Each number is 200 + 40 x the weight over the matrix's rms, rounded and kept within 0 to 999. Layers, rows and columns count from 0.

# layer 6 MLP up, 1536x448, rms 0.217, rows 479-509, columns 0-223
219,202,208,146,126,133,207,135,195,212,186,255,282,222,156,268,229,189,193,176,142,221,178,252,191,224,196,149,321,229,203,172,253,158,228,255,179,207,163,224,145,162,207,156,208,225,246,196,204,210,182,203,192,163,202,226,250,178,255,135,197,164,223,125,181,118,203,203,206,295,245,165,210,192,159,247,201,180,221,161,230,191,258,248,221,208,188,213,111,193,198,260,257,74,234,225,235,153,230,256,204,175,151,171,224,181,135,162,189,205,213,154,196,211,206,176,185,186,256,182,217,139,214,186,208,245,228,219,207,193,141,268,141,197,236,146,193,175,208,257,176,180,205,232,153,195,144,173,222,157,214,129,191,231,196,210,191,236,151,255,207,236,154,197,212,208,167,250,201,237,249,159,211,207,157,210,231,231,218,185,278,199,171,123,197,177,210,198,200,137,139,238,195,205,208,172,231,247,268,173,191,244,194,180,188,195,194,194,159,195,238,205,181,223,210,216,164,161,226,183,233,165,189,132
112,240,211,189,197,253,185,176,168,224,248,203,223,247,246,180,266,262,92,226,198,252,214,246,237,209,187,203,225,121,183,183,140,239,225,179,104,268,146,230,199,202,191,254,190,286,251,105,119,211,227,244,134,234,228,228,215,212,252,163,187,216,233,239,142,207,160,150,192,217,165,195,160,182,194,165,196,127,191,206,203,160,215,198,229,148,241,108,178,246,291,186,239,193,248,192,168,211,270,198,271,44,202,198,164,169,209,187,233,195,158,213,146,205,236,134,260,184,194,160,203,154,169,257,127,211,166,260,178,178,155,186,253,285,178,72,114,178,171,239,234,175,151,207,235,299,180,261,230,211,211,194,217,148,202,245,198,179,167,245,221,211,193,120,198,188,161,173,129,303,233,288,167,164,177,197,253,182,204,203,168,210,241,216,94,159,207,262,190,151,174,134,176,145,234,219,210,192,198,210,198,236,183,175,159,202,270,190,243,113,268,252,225,213,159,252,103,223,146,160,273,151,229,265
231,198,141,191,217,127,182,293,194,225,210,183,234,149,149,237,209,120,172,264,216,218,234,152,167,241,170,202,234,187,138,257,242,187,186,177,186,226,221,145,217,270,175,120,217,160,152,233,183,239,215,106,268,125,204,164,220,259,196,187,175,233,253,193,170,136,154,175,199,113,250,136,233,212,281,198,193,205,223,174,207,217,238,125,187,160,131,147,214,186,216,240,171,212,204,115,154,235,304,166,172,141,182,229,110,120,174,185,261,233,224,173,162,166,243,138,181,203,202,222,175,137,213,269,162,216,201,141,235,187,238,177,194,164,244,227,146,218,199,213,116,198,211,132,193,223,197,166,154,297,137,196,236,230,201,98,157,189,136,227,167,232,222,176,210,264,110,181,203,181,205,195,130,264,226,241,259,179,201,221,250,130,149,171,182,192,220,102,202,239,221,239,215,204,169,220,181,152,209,213,208,269,233,215,157,84,247,226,198,229,279,226,276,220,140,206,157,186,209,226,245,252,205,252
216,141,223,285,186,216,214,222,222,225,195,148,221,103,141,171,199,232,248,142,284,286,213,247,148,100,187,174,254,193,214,232,221,202,202,205,225,278,180,176,212,196,226,238,167,179,226,311,194,167,182,206,208,172,192,225,271,171,128,225,193,177,177,316,169,232,172,198,170,170,172,236,168,176,203,236,192,200,184,169,193,125,240,256,169,261,203,235,202,147,168,234,226,233,211,290,237,292,187,249,197,241,145,186,154,199,230,274,245,194,161,205,203,284,199,170,245,188,229,169,210,188,313,269,206,258,238,192,229,248,205,174,233,231,164,218,152,229,204,211,197,263,169,265,299,192,174,196,153,234,206,210,165,196,301,150,252,243,133,206,150,164,202,203,187,246,202,235,239,195,254,180,191,212,222,157,179,147,181,185,249,142,192,175,223,157,207,192,177,222,149,179,229,204,267,140,142,193,148,235,192,143,160,217,207,209,167,292,157,169,226,229,201,191,202,237,240,146,209,207,241,170,192,219
176,230,126,237,290,201,275,261,239,260,210,207,231,192,222,212,173,116,248,233,187,156,163,193,219,209,253,198,172,238,127,227,183,231,146,223,190,173,121,203,214,226,118,224,207,244,174,230,204,218,225,172,255,188,178,202,218,198,237,221,215,113,254,190,168,99,265,277,210,200,111,250,264,205,196,183,224,192,158,195,225,140,219,254,159,81,202,208,190,194,163,261,192,196,184,199,195,241,226,244,206,206,209,205,176,172,140,154,205,200,156,175,211,208,128,190,151,193,200,206,225,178,147,227,235,182,214,252,162,226,245,174,95,177,182,284,209,227,153,157,187,239,166,260,293,194,162,208,148,153,250,252,200,201,145,261,180,217,209,225,175,195,252,237,226,146,150,217,238,141,186,173,262,216,127,207,189,217,192,150,188,180,203,151,199,239,231,222,180,167,207,218,200,224,153,229,121,215,236,293,223,143,155,171,151,228,210,182,232,192,177,192,171,280,215,215,220,187,188,199,154,186,136,154
157,296,215,181,161,176,134,195,237,201,151,211,174,218,244,223,199,217,208,173,208,239,202,114,195,162,232,200,206,215,159,179,218,183,161,194,177,211,200,205,233,184,210,249,207,232,193,101,246,149,215,261,187,170,211,181,240,181,281,195,187,216,208,217,153,233,194,261,167,184,255,159,153,182,233,169,175,161,247,182,159,157,229,268,199,192,181,215,153,243,167,236,156,211,183,195,195,196,265,204,194,261,204,270,184,201,209,181,201,207,210,195,209,204,193,177,194,155,224,240,191,236,183,323,143,196,168,121,237,243,241,160,210,202,190,165,172,143,199,282,284,219,254,109,250,200,182,182,193,228,251,149,139,171,168,177,199,165,246,234,199,254,215,213,235,144,151,223,252,125,180,160,184,241,196,212,282,136,261,184,150,228,210,203,214,240,212,237,248,166,207,214,181,157,208,224,170,204,117,115,269,207,197,228,185,228,197,225,231,297,186,220,237,197,178,222,223,162,210,214,262,188,219,220
162,183,193,250,198,240,148,215,151,178,233,222,210,208,171,142,159,133,174,201,231,139,197,229,230,165,174,159,189,212,188,263,203,195,147,221,192,213,169,210,177,224,237,269,135,189,242,269,176,232,201,245,218,205,226,154,290,138,218,196,245,201,227,209,165,184,231,224,203,188,213,187,210,140,230,280,186,222,227,175,169,208,180,136,194,174,173,197,157,225,143,132,237,168,164,213,159,237,179,138,169,176,155,175,231,265,152,212,137,229,202,271,191,163,200,196,174,195,158,190,235,213,218,212,194,281,185,132,278,147,198,196,210,170,179,225,109,177,140,168,209,223,199,141,240,211,213,140,150,272,161,202,205,247,200,164,144,224,183,157,214,264,257,205,227,227,211,158,199,179,160,193,138,242,139,235,150,198,223,174,221,223,190,208,134,215,224,278,207,132,243,187,175,234,198,202,242,232,207,179,192,240,167,185,229,216,209,237,192,166,278,144,152,144,208,171,179,134,114,215,210,212,150,207
244,174,150,170,223,204,208,254,234,159,221,246,170,185,189,168,177,268,195,326,233,227,183,177,237,231,166,197,122,220,220,244,100,226,186,189,174,216,177,221,212,112,174,150,221,161,180,220,217,215,178,222,223,200,171,163,189,203,205,284,199,166,152,193,231,136,250,239,138,237,280,173,192,259,233,252,204,265,136,258,235,171,155,262,173,222,138,202,254,184,159,150,189,141,214,264,183,222,209,263,213,103,195,193,130,237,179,163,223,182,166,238,183,104,174,220,236,175,223,194,211,172,256,215,161,225,182,159,236,165,222,181,235,171,175,235,157,201,238,157,296,138,170,195,222,279,217,217,147,229,183,187,199,193,227,201,215,277,196,191,177,245,153,222,250,191,223,171,206,172,206,264,163,248,253,194,177,238,128,143,191,191,203,222,159,213,134,241,188,133,161,156,203,184,245,197,242,236,270,219,224,199,202,210,195,213,206,197,204,171,120,239,198,105,140,169,127,205,203,187,234,216,126,147
278,206,257,177,215,208,225,233,180,202,210,136,254,257,209,241,250,210,192,260,128,159,163,207,179,197,236,206,214,223,116,261,264,176,186,188,180,191,161,254,214,163,249,207,196,233,253,208,217,178,135,212,217,239,196,187,172,158,274,214,211,153,219,158,183,178,197,234,193,216,205,176,191,188,133,213,197,231,149,147,261,285,191,237,208,171,252,215,272,212,161,233,197,187,221,283,177,244,196,230,258,183,205,221,231,197,155,178,245,186,211,227,188,168,218,199,200,277,184,162,200,209,163,206,224,209,180,205,124,252,173,241,270,158,134,157,211,242,141,167,158,263,157,203,246,190,180,181,95,221,230,175,203,117,183,240,202,219,130,136,213,226,271,225,234,174,226,156,189,262,184,194,219,222,204,160,190,194,264,198,244,181,152,217,205,243,242,142,223,133,213,224,273,212,215,171,197,175,121,189,290,151,242,235,189,243,274,184,137,183,262,217,155,192,176,235,149,187,141,212,180,243,182,183
173,298,206,202,209,240,209,263,227,227,158,277,164,158,203,166,186,158,191,221,204,248,223,160,236,237,112,251,141,161,193,124,194,162,84,141,185,218,229,245,188,190,201,214,196,182,226,173,250,132,162,235,227,169,163,236,164,221,187,213,231,228,178,171,224,178,220,191,165,128,177,147,186,160,238,254,233,239,197,228,195,246,140,167,225,171,231,182,165,196,171,154,206,298,222,194,122,233,217,202,199,193,212,239,241,189,139,221,271,229,156,255,254,279,214,273,183,230,200,241,217,194,133,93,204,161,143,165,191,184,172,206,143,134,229,141,188,205,247,138,138,222,233,230,253,164,171,180,248,165,117,216,241,160,208,203,139,158,182,131,174,168,233,216,218,149,100,209,207,175,104,258,294,138,246,125,195,183,245,211,182,254,179,190,127,159,212,140,253,167,232,182,211,272,273,231,225,213,133,189,161,164,173,183,284,200,200,218,174,198,190,161,186,210,178,166,202,205,278,218,235,240,178,190
81,224,184,201,140,279,203,179,245,215,160,243,162,223,184,167,223,207,258,233,230,209,239,178,259,245,175,209,204,194,152,163,184,224,230,160,178,171,151,175,228,257,213,208,153,249,192,261,250,273,179,241,232,171,203,213,260,203,157,241,289,277,164,207,253,191,149,165,253,214,200,212,243,224,274,196,120,216,162,252,241,238,267,197,234,205,154,166,201,195,242,201,193,232,123,162,175,274,248,173,183,160,161,221,191,248,193,184,186,146,184,239,233,165,248,218,123,230,190,248,255,233,199,235,242,189,220,207,128,219,164,192,191,221,187,178,136,134,151,201,136,203,220,199,199,180,224,122,171,125,213,255,203,214,181,224,286,143,211,191,212,238,129,192,219,233,181,195,195,224,223,218,141,233,141,222,133,224,231,196,169,195,161,216,153,236,161,185,174,250,212,187,221,153,220,207,201,208,238,231,192,237,187,148,189,236,238,182,194,192,162,192,211,262,252,213,136,183,190,150,204,211,193,197
235,146,272,295,138,212,225,223,223,151,195,156,162,128,184,258,183,204,95,219,158,195,189,106,174,177,185,166,181,156,249,220,263,164,192,224,207,207,251,155,166,264,299,107,232,234,184,285,234,213,261,193,145,175,224,184,243,173,187,189,197,275,232,176,247,164,228,249,270,151,173,132,182,179,211,152,207,254,180,135,166,169,153,176,249,254,96,249,220,157,205,94,258,188,191,261,169,177,208,166,248,215,184,180,197,217,236,244,212,282,198,236,231,194,180,230,166,221,205,303,202,221,218,192,270,236,208,148,238,202,177,201,199,180,210,271,216,243,164,229,149,198,146,258,235,277,211,111,170,192,183,245,147,218,153,167,206,218,199,153,234,206,196,202,234,215,184,213,151,254,208,173,222,224,123,248,245,177,168,149,219,179,159,146,280,214,221,270,295,186,238,121,167,256,208,227,228,192,271,211,212,204,155,209,196,189,241,254,231,205,150,156,191,247,142,172,248,164,264,165,242,193,128,195
261,212,239,152,220,168,187,253,231,127,163,272,175,175,179,192,181,177,288,119,122,215,207,152,183,279,162,182,195,174,230,200,207,239,210,206,268,282,198,251,204,124,279,263,209,218,210,157,162,186,234,216,231,235,228,272,132,157,173,179,208,197,220,251,217,248,156,176,218,228,218,210,159,174,211,148,183,204,185,157,182,289,231,201,135,160,219,216,216,253,234,167,255,121,197,200,156,150,180,243,185,220,232,251,283,103,212,198,265,221,133,227,186,145,149,204,203,247,206,208,203,211,256,274,77,226,210,196,195,148,177,200,97,118,175,243,180,213,185,260,159,194,141,208,213,215,192,205,237,239,178,188,152,179,190,197,262,178,268,199,218,208,287,182,179,234,275,211,181,145,181,223,199,250,199,206,171,134,215,223,150,159,189,177,199,205,137,167,292,255,165,139,109,208,149,187,239,130,237,164,212,196,214,218,142,118,196,206,184,200,62,258,155,220,174,245,223,231,219,170,202,199,182,194
181,169,219,158,121,204,139,156,166,249,187,185,213,180,262,183,241,86,162,230,186,206,227,190,228,190,224,225,215,168,207,238,249,174,224,232,146,256,231,113,147,280,252,142,222,198,176,187,143,178,230,253,187,129,162,186,242,289,249,182,185,153,179,224,192,183,275,180,210,248,232,190,132,117,136,193,223,231,159,260,234,206,231,200,168,140,157,225,255,326,182,217,185,128,149,213,273,287,171,180,249,176,156,260,138,148,188,169,200,201,140,182,204,213,239,269,185,216,231,198,239,184,96,225,231,243,161,179,181,160,154,234,164,297,158,215,202,166,146,186,276,173,222,172,183,229,163,183,213,177,285,195,200,180,179,210,197,191,192,247,271,199,163,263,165,165,145,211,200,276,198,147,191,202,199,198,151,199,223,176,261,196,177,155,176,192,212,186,175,107,249,195,181,226,169,219,193,190,211,243,173,181,163,227,151,179,251,199,214,217,181,146,220,190,174,104,162,171,226,284,145,167,245,276
214,214,144,178,152,213,234,188,159,249,184,201,248,187,241,156,166,196,207,315,249,166,216,186,171,255,175,172,238,199,147,200,228,241,194,196,234,265,120,163,237,296,260,258,149,277,232,200,193,147,302,220,174,225,155,174,210,168,236,208,120,274,115,159,202,126,107,150,220,226,188,253,218,239,279,194,229,217,215,131,182,171,267,249,190,222,163,175,220,144,177,215,254,256,238,241,232,231,227,209,189,244,195,181,267,205,203,218,198,167,160,181,224,136,196,247,241,224,246,236,188,194,302,313,206,212,159,256,200,166,261,180,281,176,218,116,214,120,208,201,207,205,129,216,225,229,203,159,173,240,223,199,206,279,180,257,199,194,204,155,180,187,192,212,200,186,240,199,171,162,151,264,180,203,195,130,180,264,255,231,231,219,239,165,304,209,156,225,166,214,238,251,225,246,260,258,173,214,190,140,170,215,185,132,152,242,162,159,287,224,177,179,187,175,222,201,259,116,157,171,164,142,229,229
211,209,167,165,292,231,168,182,182,158,245,222,155,204,208,219,216,173,159,153,207,163,214,175,159,277,180,218,159,199,220,222,258,213,229,247,273,297,212,128,191,190,163,273,151,156,216,166,178,172,204,221,167,199,266,206,258,250,200,141,235,252,202,197,298,149,168,179,132,264,176,154,266,157,198,237,182,200,198,214,188,129,208,237,172,212,200,212,211,249,213,102,239,211,190,164,207,199,190,151,258,144,184,161,170,170,203,142,189,249,201,258,242,121,167,193,165,212,164,261,238,185,219,215,191,213,134,216,151,228,204,166,173,163,203,240,279,221,183,203,128,236,184,215,159,162,147,226,165,228,198,162,248,130,237,229,177,222,187,188,156,223,137,244,151,220,163,161,236,166,180,160,223,195,172,220,206,127,144,332,198,178,184,162,185,220,193,229,283,161,214,174,213,206,275,206,284,212,203,188,156,184,130,255,207,141,228,184,140,193,205,207,173,137,238,198,129,243,175,210,175,178,197,166
186,217,133,238,184,240,155,196,239,150,191,221,202,123,150,191,206,170,171,163,143,199,167,220,200,204,197,230,120,272,243,205,247,207,185,158,117,183,124,206,261,189,189,147,224,180,211,217,174,160,193,254,251,217,231,198,230,167,182,164,244,182,234,199,227,165,135,170,153,209,276,230,242,248,160,254,229,225,193,248,248,193,202,250,208,246,252,198,246,214,201,150,254,169,239,220,147,249,171,236,215,156,194,212,254,171,296,232,196,256,153,224,199,156,203,174,163,174,217,293,225,204,208,192,149,196,211,225,177,219,195,222,168,163,228,329,202,214,262,278,187,166,153,223,276,120,219,246,162,195,101,116,198,201,171,225,229,195,210,162,204,190,225,244,186,138,221,195,150,155,158,215,150,243,180,273,132,187,186,177,193,139,205,160,190,186,177,206,217,178,251,248,247,190,152,222,159,228,192,234,177,126,124,280,196,136,204,236,268,229,126,169,257,247,227,156,198,217,229,146,162,230,236,176
211,235,213,193,214,137,173,179,199,251,164,142,187,243,166,217,151,234,267,261,216,194,138,138,185,227,213,141,192,192,174,271,201,180,234,207,282,187,192,201,201,188,170,253,149,137,263,186,265,164,282,216,296,216,243,255,201,252,165,134,73,238,220,171,140,156,129,217,233,281,184,203,233,172,215,158,199,234,188,156,194,241,232,177,186,219,174,223,213,201,206,221,194,193,269,254,250,223,222,192,263,243,121,192,200,186,189,146,201,178,171,223,236,214,210,246,234,253,178,196,258,228,183,145,100,212,141,239,216,184,248,203,239,203,179,243,212,96,229,163,235,248,180,167,152,233,204,153,242,184,287,168,256,197,169,200,229,179,170,152,117,230,215,224,219,168,184,166,179,189,240,203,262,228,168,213,221,182,231,206,152,215,228,101,132,160,188,275,190,170,185,199,293,185,161,230,251,238,287,191,191,191,271,226,137,230,202,212,295,205,167,273,159,147,203,219,188,198,157,217,246,171,195,198
192,214,166,248,195,174,184,291,163,198,173,166,231,246,143,193,191,139,248,154,226,225,263,165,169,214,275,210,253,194,233,250,167,267,159,130,203,288,242,259,144,174,201,192,174,182,219,190,214,252,246,201,184,231,206,212,189,201,158,258,211,288,196,134,192,204,299,167,156,173,252,158,269,157,223,188,152,218,153,183,143,203,222,193,149,186,309,150,201,181,136,223,226,166,154,234,269,210,242,234,154,274,185,164,209,217,142,121,214,217,185,222,147,144,214,219,251,196,156,125,164,209,194,257,254,164,148,208,212,95,218,202,209,232,207,164,176,265,214,91,254,274,189,204,156,209,221,201,180,176,249,215,252,183,219,170,99,118,221,184,194,188,166,231,211,193,170,234,175,289,194,242,222,219,197,210,178,219,173,295,253,178,210,233,116,146,176,130,220,191,169,210,172,183,169,243,180,207,212,155,183,272,195,210,231,201,196,211,183,258,166,156,193,177,182,228,258,131,230,103,233,217,153,285
162,209,195,142,242,235,224,210,233,114,228,205,184,220,199,194,227,216,197,168,217,247,193,250,197,222,113,211,183,205,220,229,214,221,157,181,136,277,247,190,220,211,166,193,264,226,154,259,208,199,175,198,113,148,151,205,180,209,216,232,155,195,233,197,223,194,275,218,230,246,216,224,220,172,197,166,190,281,217,236,210,213,286,244,246,158,137,160,228,275,166,209,242,237,221,249,266,193,162,174,257,234,160,224,211,225,200,162,199,224,183,161,275,107,143,221,143,144,228,216,199,151,217,166,181,222,231,172,183,167,203,188,190,202,213,236,165,187,299,248,191,173,294,236,168,204,186,174,221,208,187,221,198,141,244,199,121,231,101,157,178,157,174,247,213,242,203,186,243,230,214,220,178,254,210,265,224,193,141,277,199,198,260,290,219,218,249,161,189,179,189,267,226,223,229,235,195,171,260,105,235,204,204,207,242,264,170,250,226,210,183,241,143,213,210,170,246,188,204,193,176,195,224,231
215,151,183,235,170,227,286,231,206,177,210,185,106,195,196,187,165,223,220,233,192,175,248,216,115,103,117,240,248,165,300,172,145,191,102,212,175,137,186,249,174,214,125,224,238,137,155,238,148,199,161,243,205,228,140,237,210,231,220,164,233,160,142,193,221,256,177,267,241,270,160,228,73,208,269,214,172,135,167,197,156,218,137,195,302,173,230,152,175,173,206,166,204,216,186,230,215,263,165,261,190,237,198,222,240,162,174,178,221,153,249,194,128,241,217,178,130,199,253,187,190,143,223,222,98,203,219,174,154,147,139,232,141,206,197,205,136,201,162,171,180,228,140,203,180,150,164,134,198,108,204,203,99,286,131,237,228,150,213,154,235,164,210,214,229,148,191,195,225,193,106,220,182,241,186,236,143,228,205,232,231,172,104,175,205,249,105,186,258,261,195,241,229,217,146,132,242,306,243,112,308,150,192,212,227,246,245,232,138,183,242,252,194,266,193,222,153,128,168,201,251,200,181,171
192,176,229,186,199,229,129,261,145,205,226,181,146,134,186,207,111,216,144,236,241,203,218,163,185,216,216,154,172,167,190,210,110,174,199,231,201,172,193,245,258,196,204,228,133,202,204,140,250,161,192,199,123,195,116,188,281,245,170,146,150,193,198,186,257,173,171,206,234,186,220,214,234,240,152,244,116,213,188,256,252,145,156,181,148,204,182,198,199,158,180,262,238,223,252,216,161,199,146,253,266,196,145,204,186,196,166,191,155,241,175,145,187,129,210,264,144,244,231,171,176,216,202,193,210,187,252,172,177,211,229,244,256,202,149,159,212,147,263,177,211,173,229,151,229,168,172,198,219,278,125,150,287,251,287,232,238,172,186,209,194,200,233,188,195,231,212,197,201,168,269,180,230,188,216,130,206,214,198,141,150,178,130,206,237,186,190,158,205,212,240,235,245,158,172,222,263,156,183,213,174,265,253,256,178,224,244,137,191,188,199,178,228,193,144,189,107,158,177,217,234,201,213,201
249,266,202,280,194,258,161,197,212,148,231,205,191,173,215,130,225,191,212,244,239,277,258,184,192,195,179,183,175,139,225,189,181,149,199,229,238,144,195,188,157,232,241,209,146,204,203,179,185,135,185,248,219,193,244,178,178,231,157,192,277,164,272,222,288,237,261,157,228,243,206,166,202,182,248,271,162,177,127,171,201,206,134,164,190,206,228,157,204,186,192,139,197,234,265,210,156,216,206,154,192,185,176,183,215,151,197,262,243,275,194,184,175,195,247,267,202,242,188,198,234,202,164,167,196,191,255,202,192,195,210,176,159,223,164,234,222,179,191,219,208,226,188,196,256,219,191,144,165,127,178,187,268,177,221,110,165,183,95,215,134,189,222,175,224,203,195,233,217,234,155,214,200,239,221,257,192,230,210,185,244,102,205,226,212,234,245,200,180,250,238,198,246,184,202,63,179,122,246,184,151,198,162,207,155,142,191,237,181,154,264,213,168,218,143,159,206,235,156,195,216,273,239,167
223,261,234,257,240,276,236,179,267,212,180,305,173,212,264,155,218,248,244,204,143,193,200,184,237,216,182,220,120,229,218,185,166,187,216,223,250,260,173,175,205,250,213,159,233,151,200,207,270,207,176,217,189,236,150,234,181,256,228,172,247,201,186,226,274,203,152,160,125,220,241,170,199,209,183,170,222,189,152,244,128,172,162,252,183,224,195,298,217,159,218,177,246,164,244,177,149,229,197,187,235,211,233,170,226,252,239,194,199,183,189,221,167,100,164,142,168,226,220,273,171,208,160,221,143,187,167,208,144,160,240,161,249,157,228,245,261,133,156,180,56,187,166,228,182,293,224,212,221,234,128,207,159,198,214,198,191,230,207,169,206,160,197,221,207,218,136,221,239,230,158,194,154,142,227,178,244,248,150,304,223,180,256,127,177,261,247,193,209,234,234,228,270,265,211,169,206,184,199,225,160,228,210,229,192,148,228,204,201,180,261,149,150,229,225,195,202,222,263,220,184,226,177,218
154,161,264,267,165,223,229,131,171,157,150,206,227,184,147,242,166,199,135,176,245,224,202,227,111,272,274,219,203,170,235,215,183,185,54,274,174,252,200,210,194,198,184,208,243,74,188,189,178,192,193,165,232,165,259,245,296,171,213,210,241,117,229,181,171,186,133,231,264,287,198,125,176,216,205,167,202,219,230,187,125,199,202,256,161,180,242,153,171,222,210,205,194,207,213,146,215,237,156,180,209,210,273,149,196,199,291,225,196,197,157,205,235,204,156,143,196,241,172,219,220,246,194,175,237,246,179,197,104,255,213,255,192,218,266,258,195,162,141,252,220,157,175,227,129,168,184,295,240,193,245,230,188,189,122,218,282,237,182,215,189,155,265,161,204,179,190,144,171,183,210,219,158,160,219,230,250,258,202,256,243,157,227,204,227,264,168,169,213,243,266,242,186,211,211,213,221,136,238,149,233,219,175,135,203,170,179,309,114,185,235,213,227,269,134,173,156,265,168,153,241,147,270,176
226,188,178,86,228,214,231,155,188,182,249,237,196,196,293,226,285,166,198,214,239,200,162,237,190,142,217,162,239,154,145,173,215,246,241,223,182,241,215,210,181,181,224,162,176,222,163,157,191,222,181,143,114,215,155,195,169,259,128,146,165,207,157,180,147,220,144,233,250,147,148,222,234,229,273,230,266,278,247,169,167,204,183,198,172,241,250,278,210,191,188,217,242,190,130,205,192,176,200,207,175,175,188,181,184,286,195,262,175,245,240,258,261,204,261,139,173,225,218,185,180,208,223,204,205,232,263,218,198,182,189,203,177,227,181,221,166,253,292,140,103,146,192,180,167,215,281,245,191,176,204,177,261,202,172,258,208,163,222,226,188,245,213,196,175,184,242,178,107,256,155,244,181,252,95,206,229,228,130,268,114,165,190,245,173,203,179,169,195,184,158,296,173,238,192,177,171,239,144,171,184,180,175,249,212,203,192,189,222,158,186,235,182,165,208,229,193,231,149,193,199,222,255,205
230,216,171,276,232,151,195,183,257,198,209,222,147,165,285,220,189,227,252,224,150,230,248,165,202,154,109,147,259,138,213,132,202,174,203,136,196,120,203,201,187,284,168,189,175,164,250,226,197,167,208,137,189,193,180,221,156,159,252,189,194,194,198,177,253,149,236,132,196,189,187,302,154,244,234,177,126,206,256,207,223,231,127,246,185,145,284,191,219,198,181,231,230,187,233,251,238,190,218,179,196,213,186,313,235,257,180,190,164,185,173,147,198,238,223,152,209,183,215,211,157,217,198,269,162,188,209,198,142,231,245,189,162,147,284,221,171,234,316,211,202,244,236,139,301,265,236,190,218,236,221,222,128,150,216,127,143,231,191,230,179,194,147,197,243,122,177,146,176,228,212,207,208,189,213,288,280,177,165,237,242,251,155,212,221,261,199,138,209,279,258,211,255,180,210,190,152,168,218,197,203,258,164,120,171,147,172,238,237,205,233,245,159,186,264,216,168,220,239,252,227,228,220,157
203,157,340,203,177,284,203,266,110,163,243,231,226,205,198,177,170,196,210,241,168,270,213,225,224,204,155,141,241,243,174,275,203,183,230,174,210,179,158,175,251,239,257,167,209,219,234,217,255,185,199,154,103,185,208,237,186,173,197,164,233,190,150,118,225,280,246,219,204,225,163,156,222,73,225,219,178,197,139,232,155,235,152,161,98,166,226,201,174,218,119,188,250,227,197,200,131,240,197,233,226,213,294,286,146,218,173,186,138,110,141,183,219,251,216,246,214,230,187,187,190,182,226,207,136,274,169,194,155,282,204,182,161,186,220,158,163,139,260,185,263,179,183,178,270,252,224,121,158,224,237,226,157,134,195,277,148,171,124,211,252,274,165,217,164,171,201,187,104,134,137,203,229,247,181,159,163,121,250,194,193,181,169,201,200,177,172,218,278,146,214,243,273,140,215,180,219,120,238,232,171,297,211,210,224,254,196,160,270,256,189,247,195,134,256,202,151,194,180,216,144,260,235,233
196,163,189,166,208,232,174,177,262,173,203,177,182,218,266,206,155,230,232,217,229,293,260,228,210,106,226,137,278,154,163,253,113,225,258,204,137,173,266,196,153,206,147,251,257,239,168,277,243,206,194,188,176,167,190,179,150,129,213,177,253,254,277,139,162,182,206,152,215,131,138,219,228,144,214,124,164,238,159,206,214,282,167,174,203,240,221,291,177,181,206,307,187,188,243,185,180,176,224,239,222,225,252,231,212,181,227,229,157,188,256,196,223,158,161,244,141,198,242,119,198,161,189,144,226,173,238,226,241,197,172,241,171,260,242,194,178,244,256,219,163,183,253,251,244,170,122,198,207,213,200,154,170,194,157,103,197,156,188,216,209,251,252,250,174,233,270,212,249,119,191,168,250,158,158,157,234,148,137,258,196,210,128,193,229,248,111,240,165,190,197,177,155,108,209,227,187,195,150,227,104,273,189,294,212,136,224,228,164,256,189,97,99,151,219,253,127,203,209,204,161,203,297,163
94,230,254,196,156,226,189,131,146,258,269,134,224,145,215,181,357,171,241,235,218,183,224,237,139,254,199,200,231,187,214,246,177,243,211,181,94,219,229,144,210,173,179,141,209,182,242,228,248,213,243,211,228,176,236,152,175,186,190,238,199,171,133,218,124,134,207,260,170,198,182,166,249,265,189,237,213,181,172,224,216,214,182,252,224,175,251,127,219,175,219,100,256,161,259,256,160,223,165,192,180,168,142,197,159,205,226,149,201,125,177,207,184,120,221,173,179,222,260,181,270,183,183,221,209,271,151,201,214,193,213,260,277,113,171,220,187,104,177,236,183,231,188,173,155,197,195,142,234,191,228,133,187,187,165,215,212,223,219,208,148,237,179,249,150,194,190,194,172,199,209,175,223,206,225,157,241,179,241,156,207,236,171,244,220,159,178,297,286,234,240,191,219,255,227,223,171,197,229,176,191,173,248,204,269,196,237,168,162,159,197,232,217,171,208,232,153,223,197,179,226,228,180,246
183,167,213,216,241,139,269,220,172,257,208,183,267,216,192,180,166,174,218,217,252,140,213,186,226,200,240,205,212,150,198,204,188,174,170,176,84,211,215,201,213,210,195,263,253,166,169,238,140,243,181,189,219,216,168,225,141,232,197,152,252,205,200,179,238,177,205,220,185,167,180,264,205,220,226,154,241,192,181,207,242,254,193,223,202,193,192,195,201,185,162,238,207,168,173,182,235,112,180,263,187,164,219,210,199,283,184,182,220,147,156,274,184,130,198,167,191,210,209,201,215,199,236,225,273,180,184,250,207,163,137,230,173,188,197,206,238,152,193,182,211,203,189,180,170,229,183,221,259,206,222,163,204,183,223,189,284,253,190,231,219,260,210,163,253,212,248,213,210,147,235,216,260,206,231,239,208,230,157,157,163,189,203,195,252,159,175,198,241,224,149,199,207,210,181,219,227,213,243,272,239,246,226,200,145,248,218,189,214,127,122,243,236,215,196,204,212,214,192,203,178,254,217,152